python train.py --n_layer=12 --d_model=320 --n_head=5 --n_kv_head=5 --head_dim=64 --d_mlp=1280 --vocab_size=16384 --activation="squared_relu" --norm="layernorm" --norm_place="pre" --norm_eps=1e-05 --positions="rope" --rope_base=500000.0 --rope_fraction=0.5 --qk_norm=true --attn_scale=0.142 --bias="none" --tie_embeddings=false --parallel_block=false --init="uniform" --init_std_qkv=0.036 --init_std_o=0.00735 --init_std_up=0.036 --init_std_down=0.00735 --optimizer="adamw" --lr=0.00127 --beta1=0.9 --beta2=0.99 --weight_decay=0.069 --lr_head=0.00455 --grad_clip=1.0 --warmup_steps=210 --schedule="wsd" --decay_fraction=0.577 --decay_shape="linear" --final_lr_fraction=0.05 --batch_tokens=32768 --seq_len=1024 --doc_mask=false --train_tokens=322600000 --steps=9845 --dataset="wikipedia_en"
Each number is 500 + 40 x the weight over the matrix's rms, rounded and kept within 0 to 999. Layers, rows and columns count from 0. Numbers have three digits each.

# up: layer 2 MLP up, 1280x320, rms 0.0792, rows 198-244, columns 128-191
# down: layer 2 MLP down (transposed), 1280x320, rms 0.0731, rows 198-243, columns 128-191
up198:507495482438496475454547560535403533515474456490509452469555498534420424569542402500524491509454500477462548514497476472559536542517447561497463577486530446470523519544460432557459400464517516
down198:514497493521540542500488490494496451410520517530474540480438409567451478507483521496465555484513536480489460444485536469503457514452503513516448482518508527541465445474458559501488533495444490
up199:547483553528433531518488445549499435512458468486504490511509558529480433520499488545529426440495525571514499533511499538486464428540511541510549558490472510449530506473543539531475436559521507
down199:468461526555456558450492457514450534454568515495489502530487523462524495545449509495509514441512556473473526544467610468439516563476443511550440463499545452454479496586431453501541536509467513
up200:530521477474442532500502457480556517521535474553472520471434541519523472559463471585492533550539504513492452520464558568516496537508550519529424512520509565506493496504548530523467502473513532
down200:514462501444515504473416468481460525477529558535496441468526580462551538528395542499482511538478464480475506521496513507529514457476510489493519560478487483449514544496552463491552466430515507
up201:562500466485455496438464438509437528491489424478496491439463488538476527455611538579469498457511510455496485500485489514574572470475519580458485522530497452530535413575483513597488550473538543
down201:527520480478549515481462497515528396497545475499570505418539561537425444538452509424507444519472582461556457548492543529527492475439527523493486557496572504515535578560425564492465489492512565
up202:572614535463531454404537472529435480493502491493487563481498473481481491480516499503457523464486479530479436514530498553432515487454541541546457473542526474507594452502501514495478466536520478
down202:555524513468481502502516504512536479501552554499526527492531473506478465496511512485495543437453504521546528539443480501504521472499528509536482559468520522507508504479568426498532449458493513
up203:510493594562463532379476496465459494579510554482451461493452595468482481463526436514491462468484431554476444541521489489459518484496594533525484486469509511473485385560552394507503443468572494
down203:412452475536474555468479494418512525463521479512538467531569456439485461492512561526500529510448497485517429413544548462448453410537539520426484528441549511533430566401445515538451577496507523
up204:527486438567518479467495438570524486512503532487476495427494529494515480458466539517472512448500477489544527517479467576496521569505515502455469521561485484516518487456483472532555527491567545
down204:520460476560529516449524511536478452534515476532521519548546514492537439550460596487497508484496417515505480529564370508535556531517497401436524462507443516485497478441502529548552486480491542
up205:451459530455506441521521533503472474580494500507423467441457540515490498499535539483537519504553468447558481472456443534477493584537493546522481488479558448543527487492527394497520518522535514
down205:472486464488524461564465533505462518499471431524474502524568517495524434526513531468495497504564406446502521424538410528556557464514442540464516522457473543456473513488575453452506490521520528
up206:512478484479550521507495481519550469488442590461487493518559514498539557506481483527455528509418540552463497481504476485472553441505547517472519495534500502512486460514552517545525581476573529
down206:492489492517470455503493498446442544517542430591487498468496528504484485473525484480528477496540459416475500517508506520515465495480476485501437484473487474454500532463487476467471480541462483
up207:522481497558499487469579477529493593491555555419503448535486471494508494552512426456489515416472550477532444475495475459551442577548476574452489512438496469591543499531464541633455512483461536
down207:454440518479561478531530482503476490447475493455527540452507469515471465485534539533537457496578503472422528454499501510537500489502503505481482511515445426541515496446494503506567528557502517
up208:518527501491506497487523482531492512511497507492490491477486493488496513508545530486483496502522501505515506489481492504514512520503502531508485486538496474510522466510501502513515501515528487
down208:503482486517520517501483498504492483501511498510512470505521511489510493523495512519522511505505508511521487468503497504506521491495508505509491513505537509505490471492488510492502462484496494
up209:564597450481541426467480483480494548484552528507455549458495424457415430494542581529432450522510451503499494487488535496447525501505553495485443437583535458447502509493487525504470426554487446
down209:535501518474478468519485509493528530510493529553506526487547508412500530510456495618543459489525489508528518461560523508447481430518538443448507487583488464508555510535468449544547416477478424
up210:494539499501486499515505488518507497523511508494480508479493477518469488484524481504493496502499519513496504479482479511498521521517502516492487523523502486509538479508482523529513518530496500
down210:506502494484515486520506504529519515495475487486513498508511500514485512528514507523487509495515519498481518521499512483482487513522483493500510528494512509494479489502500492519496493501515503
up211:553559512512495496478494436501467554550477489506481495499512496525471476462512533508531512545515504538546529560431476476514557498479516580461450513551503455470505447496530492514491481529487515
down211:442482478515519532523498532483443559546473445490394526488477497528485497539452452453523486504513495506484463535560470511541527471495411491462479441457504528564499483480490479491476530456537516
up212:479573500468533533504465501596418435507531465528518542444501529506499475473613451474572501538481463521468469615509521430489577446518396516437455466501507385540490455514495527547487471495540492
down212:478474470470544502461556421503521461560535579518451530511398474471493490479487422520466498548524486508426576438456553467499467565551495524570566486481378478536527462521537516552496478477530542
up213:566508496432511498445533527435478468509516525495532533467469473496429530485533518538451466449431553500495422512522506567517474502491573490518501477564459489448642522517511459581513523491473491
down213:494489472465454504477510428479527573513486498487442569546450499508503531520532506485466505545520532483455416531526515500534516437499503491459522439457494485464488471571517512534421534536537506
up214:531587515516502409532485500520430510501454556505493568498464545468498563543587501497546503505504529447535418478443515485568501551504497506555509427445524478546517505514470466474497567480517504
down214:455529546486523541500472534498543463480539533611522496503500483487452511479504529512545524538543484541492460471516409528417489532496437501513511522476530545378532534430498496496462556520490463
up215:509519482488500453474512568506478484496488420490495528517485456467480549450534552457516443534484521503409525525510570491525472479610525529471521500542513500523560487530465503527561521449526498
down215:558574472449536494539534509495456544529470510554489518480455512558472535507526510438543464520528566499427566472478541452454501466492496596560464538469518534495503484485507532564541478508501589
up216:524453524508455496534496435481482616555482511463542543488587483491535552472469509502525514509457538505589513517446436510511464494538473493452540498532518517511525459492573472542494527497467499
down216:545529442537463499530494485528497471523598534508517467540570505552543532560494448485499610444456465501479483455486467530536480483508421584504482522464562549493538490481424488535459458489495459
up217:402500540447477502524474508500520561552493533489465493505426531478478542470486461528445487523523522475571508513501475534516413504575454565543512515492510503470511475448480551443498565508539437
down217:494588477492558488528467446465540464456547485475490515480560467551486451413465482557520509495468465511441512531560503543460540528442538511514462492457489526584529446517470504509467490527424561
up218:484540539569500511491510493468453500496475477514532507484469485501484504530538468539502519499478587578526492442519529478507497492556505542484516512557569475561514406483513562537442437564556491
down218:465527498486446489489461505501432474534441520571498508455470530512536519516497452544455493478470536487483488461440521525467442473458574515447468466514456458434446528488497534508483457520403580
up219:492487503507435526486465500531477521562467449537495439467529464434456383534497490545421540458534579474469496449500568508551469499589545543535456522491583471571505403486522541458503426488571489
down219:510506545532481463547520525414535552499513511458513463515502561530499568505482570441470382535470488496584508537577471428529577519502442474491541477563522559556435488558534501568522516545520547
up220:458513504593462501507518517457483540549467472491554522483458503484467460445538489409558494449523469431546567595438473551495468562558519487466550460472477527527516448582507558522513542480497491
down220:514516528552499434504470414562459510495528527485516608502485465520473507535534512459508515410515462495453495526529565554483548547529445540537506534443532477468515515484487543501440549486470542
up221:557547462495444508486475525471434493568546567449515419491584471526465464466525472505497478452483500481496510463431472415437444488577622463537490518516482488559522509493523356516492472498570452
down221:453518444504485548528474518495492465615434467508506512526530493483550473488479488490504582525515468412511551541505529459452474485513503409505420540462499467491481525463494488537459497508532484
up222:567565484452496494554478456488488456485483550491521439470523499466469468474525499518377433538494520520587497460447484490532473529475474519517511510522483455451580483459492513501492440525433491
down222:478486481482513465528468477447477494508530466497476453512509517471451501520586493498468413467434471440558484548454496591502479495483514481495495521534537518565538521488573429526522454509517497
up223:505600533549485473471482521578478495550460488485418442489512547475501476411524490487529436498463446522496475502555507482491422489551542518477436485509455487523576547538486563524517492529513472
down223:522506492487578527447507501492511555486522558467483490495551550469542502507437448501485506468444516547467470552472451457483511526540510465511440468526470504457551625505520514585541527469513483
up224:462489512498477498487518544478546489517518496527550491407481541481482464502595505520505468535485429474503484483415482518527487488489497497457472468572544489471542503470503547543499473621467482
down224:468403485496475470457523450486520523456450553499460435486567525427553463525457462496463482489491489589486498493455508545528574492481520466522574541522495525523464524483491464494494520425535536
up225:539551448478459530494559481574507578510554392522547586481457536475423462500537496494470514554529465479419560506485504523464515504505458526473470532453578479507477456559491590522481450566583528
down225:485463512511508465583459559468543525486468563395542381503514490486427525467434532477447454512496497505536496519507492482541558463508514433454481440570471506465553485450501475529515530487514510
up226:515535500517465570487475483522484504545494442491505546491408511514465422476488464491479542474471440458441565505487597609518503591497595501476531475496589540525570454597458528592460498542517486
down226:473440487414439525468498508526467585500533441492503506494391501545469488518492484488492558586543362473448521514520610560495531557529503517474486533478532572510522558543427411516533439470507538
up227:463521495506555540470487455588432521526552462536493578467457492446497501478498531478497457429523487484455534464547512552518556503496504467534457517526554483476512516494500457507538459519518469
down227:502539417501519444485475536576424447440530488508531523476503497471522517530449452563487480459551520517475497504507510479479478465472508488506486495476554515470469515558526532450479527519506525
up228:465573464459527503498598458609557573465482520472468467438564574495489479480491458474480460496510538569416404535480501399519546476578472459476432550504505473542491515545542489496486515500600461
down228:494509552446487557539455529585557419529535579471436429530508570478490449449457495486533544457516414511529484530476589499497415532473477538516546455476474444487523471485556483523487448390523475
up229:438544446499487536482539417547479602532544459480446535490499560555488463453511542502461486516507477510450467528516475523522528470514434592545527468501458545546463427517466523486559463503534477
down229:511480498469497518468500476563611477521528501526589520523522460471486501505557465510477475556523535531490508586449463457498467568483510478535490501494505558524508540529546511546510512493535538
up230:563548457520475444395535518479473488516487493498500504455508423476487575461566513529460463476500506530501437441485429472436488498466520490529418467503527446474601514538576531534559483533487475
down230:480502444460545474520555544580527529514508515565464519569548524401555412548493552516520491500542446475438455436431397558498439465498454501498549470518549533503471463549468582616454405539495501
up231:497496486479500555507506478505545511519515519491403486503469424534513516483503466517509429481509467526485419479431416520547538565440580493549497469479543460542562382469579494475503467471482520
down231:476375539513464488476460451471541485518517500457460500544439479348490532518479495397509506527608468534491514530497451539528472547484476428532442568469509495476543444529497509497525520482460462
up232:524535454488517426506519522577465439521452523500503508494546485499509509473512502477434482527528517530425465397505533496523523502502529462551427505521434505453532476471442566509517488532495484
down232:465441466560501466517557509547391501454561491527567498477528452541522532468517440483470503546507492509532518509474515497510500440491496499484445545474498507497456534452485454518518486522474474
up233:518506461448437529578524439484536459526431429481462559474481544487484461504486483549451480554464499524504521542528527507483494540554594535512557556505522490482530421506494541595486542475551520
down233:496469418460484576509501410415520580496496508483576523542471565558407537457468466485473486574436584443528568497528484498433535489541559523547472467503481487512547532463510508539441521494483478
up234:552530431471579456467604482477423512478529557565499527462448530540516480521513466492448508520423383481489476444458462534441497480547540566575481522506503479578497479537541499500509472594559473
down234:521536475509568503451476469512580572505424528578544443519519468466546499460465539556438501466476517473495508498535505546534558499404503513434546421460540493503461444488544514472549531484544519
up235:462541448490589511478474511483488513445542496491560497485487473456480468495494473443466528476505534560426544486492497430394529464599462536518442545483503485510541422483555448629523525443532449
down235:452518462444525503586484554481467542438522453588472493466482506435491424471465442496538443554489536484473491540468534486527571493497539511579533473484519549485470481401439478484465443520470515
up236:478521502449502476536508433523446468503431523547490476482511511551511461516532509516459525496542503470498460523469454514470476478537505533465497537486495499488546478507465518510486528480513516
down236:462419523493516484545471495488480502443463450520484525524521504535514487435456501542492505514507485514481491522516452489481474461497536488427472552491509477540493567410504480487491518478534491
up237:450581461518489485471480476506509498526478525536441523489458499554431535469517530473538573575510433505485556560456522484469446502491489521531460443579516498463494458566422521520510458539484486
down237:471487544503490499526504576493492493497524526450497503505540542527482513564475519542524436483458506515473551472500456452501525468465530479516550407486495541417502502500427486498431533494452406
up238:460516543515553472537501423568415557493512541493487476473578459508468477570548497459540461434435467614484374530501396517558535496613517562544428538490472502536488497490539537508540431499517464
down238:491470486483493486472517491507461433481531537421424484534460454451494510570471484504516426473506491501473424535498512506482478444573537480484492499515461483460583486540459482411517475567465447
up239:449501552573491465419614431460476498541478521460539494449519502506499482507588422417499531498512487524487471526432468443469472555486495460465436425484514486578522483506499412621494499431466539
down239:525450483513572490528474463466537447497584482500579514507500461468498580454556464480515568441596546481463453431471483495497411469542495541534545467459560476461444590452533499531515486547514482
up240:558489541453525507500482435531489442548464515493464545473485498510472440563554559548508465516435506468512564424516523494481485461512445447485514499466563526519525453527528502511453430557452460
down240:483501482569466435485449525518452497572428495535439505515547481561481498468517475493509504506519556489455452451532524537502483504496452498457506523470453533467479560524499619467448463521508424
up241:465490454473546462458568451444520433463555570536431509452448572404512524500537479532481570557456500485516467519525504455467481490568544493573467522457507407542528455503522532552439487554453393
down241:489501580525530430520507500504536467517529486478547508469484486501591498476495493476504561536492511511438493461573545487521505407491498494455541505478517508547424384475530454520531554485488576
up242:481567482451497608443576517512408481546512460482506526481571396466516516484575437555426479480478509557442543533420573504534546500521537501502505468527561481475513459547501502492519524497514527
down242:496443513558501515476435467438516457485476476494527460526568416567511469469560512521513505575447531521611487465499446587491528499538532533478510408463508463567453495523447501489534467520518449
up243:477511479516463526415503477466482474526487437532472516513521543411508582436589567522508453561484455605544471439478515448480457505517495558525461495467425505490561488494453444565443486502535491
down243:526447579550439569369473523501529478470460519505499472539519506467524530515526511518480481510470582519622491445513426484475504508513523518509506500487475530521516545473458474460492518502464493
up244:463490537531512569487465451499488500527559484479463500510529447592474467417518555466503439450466532526506524442523478497500499488466467510448488521504560494547506496480515525542449508531523543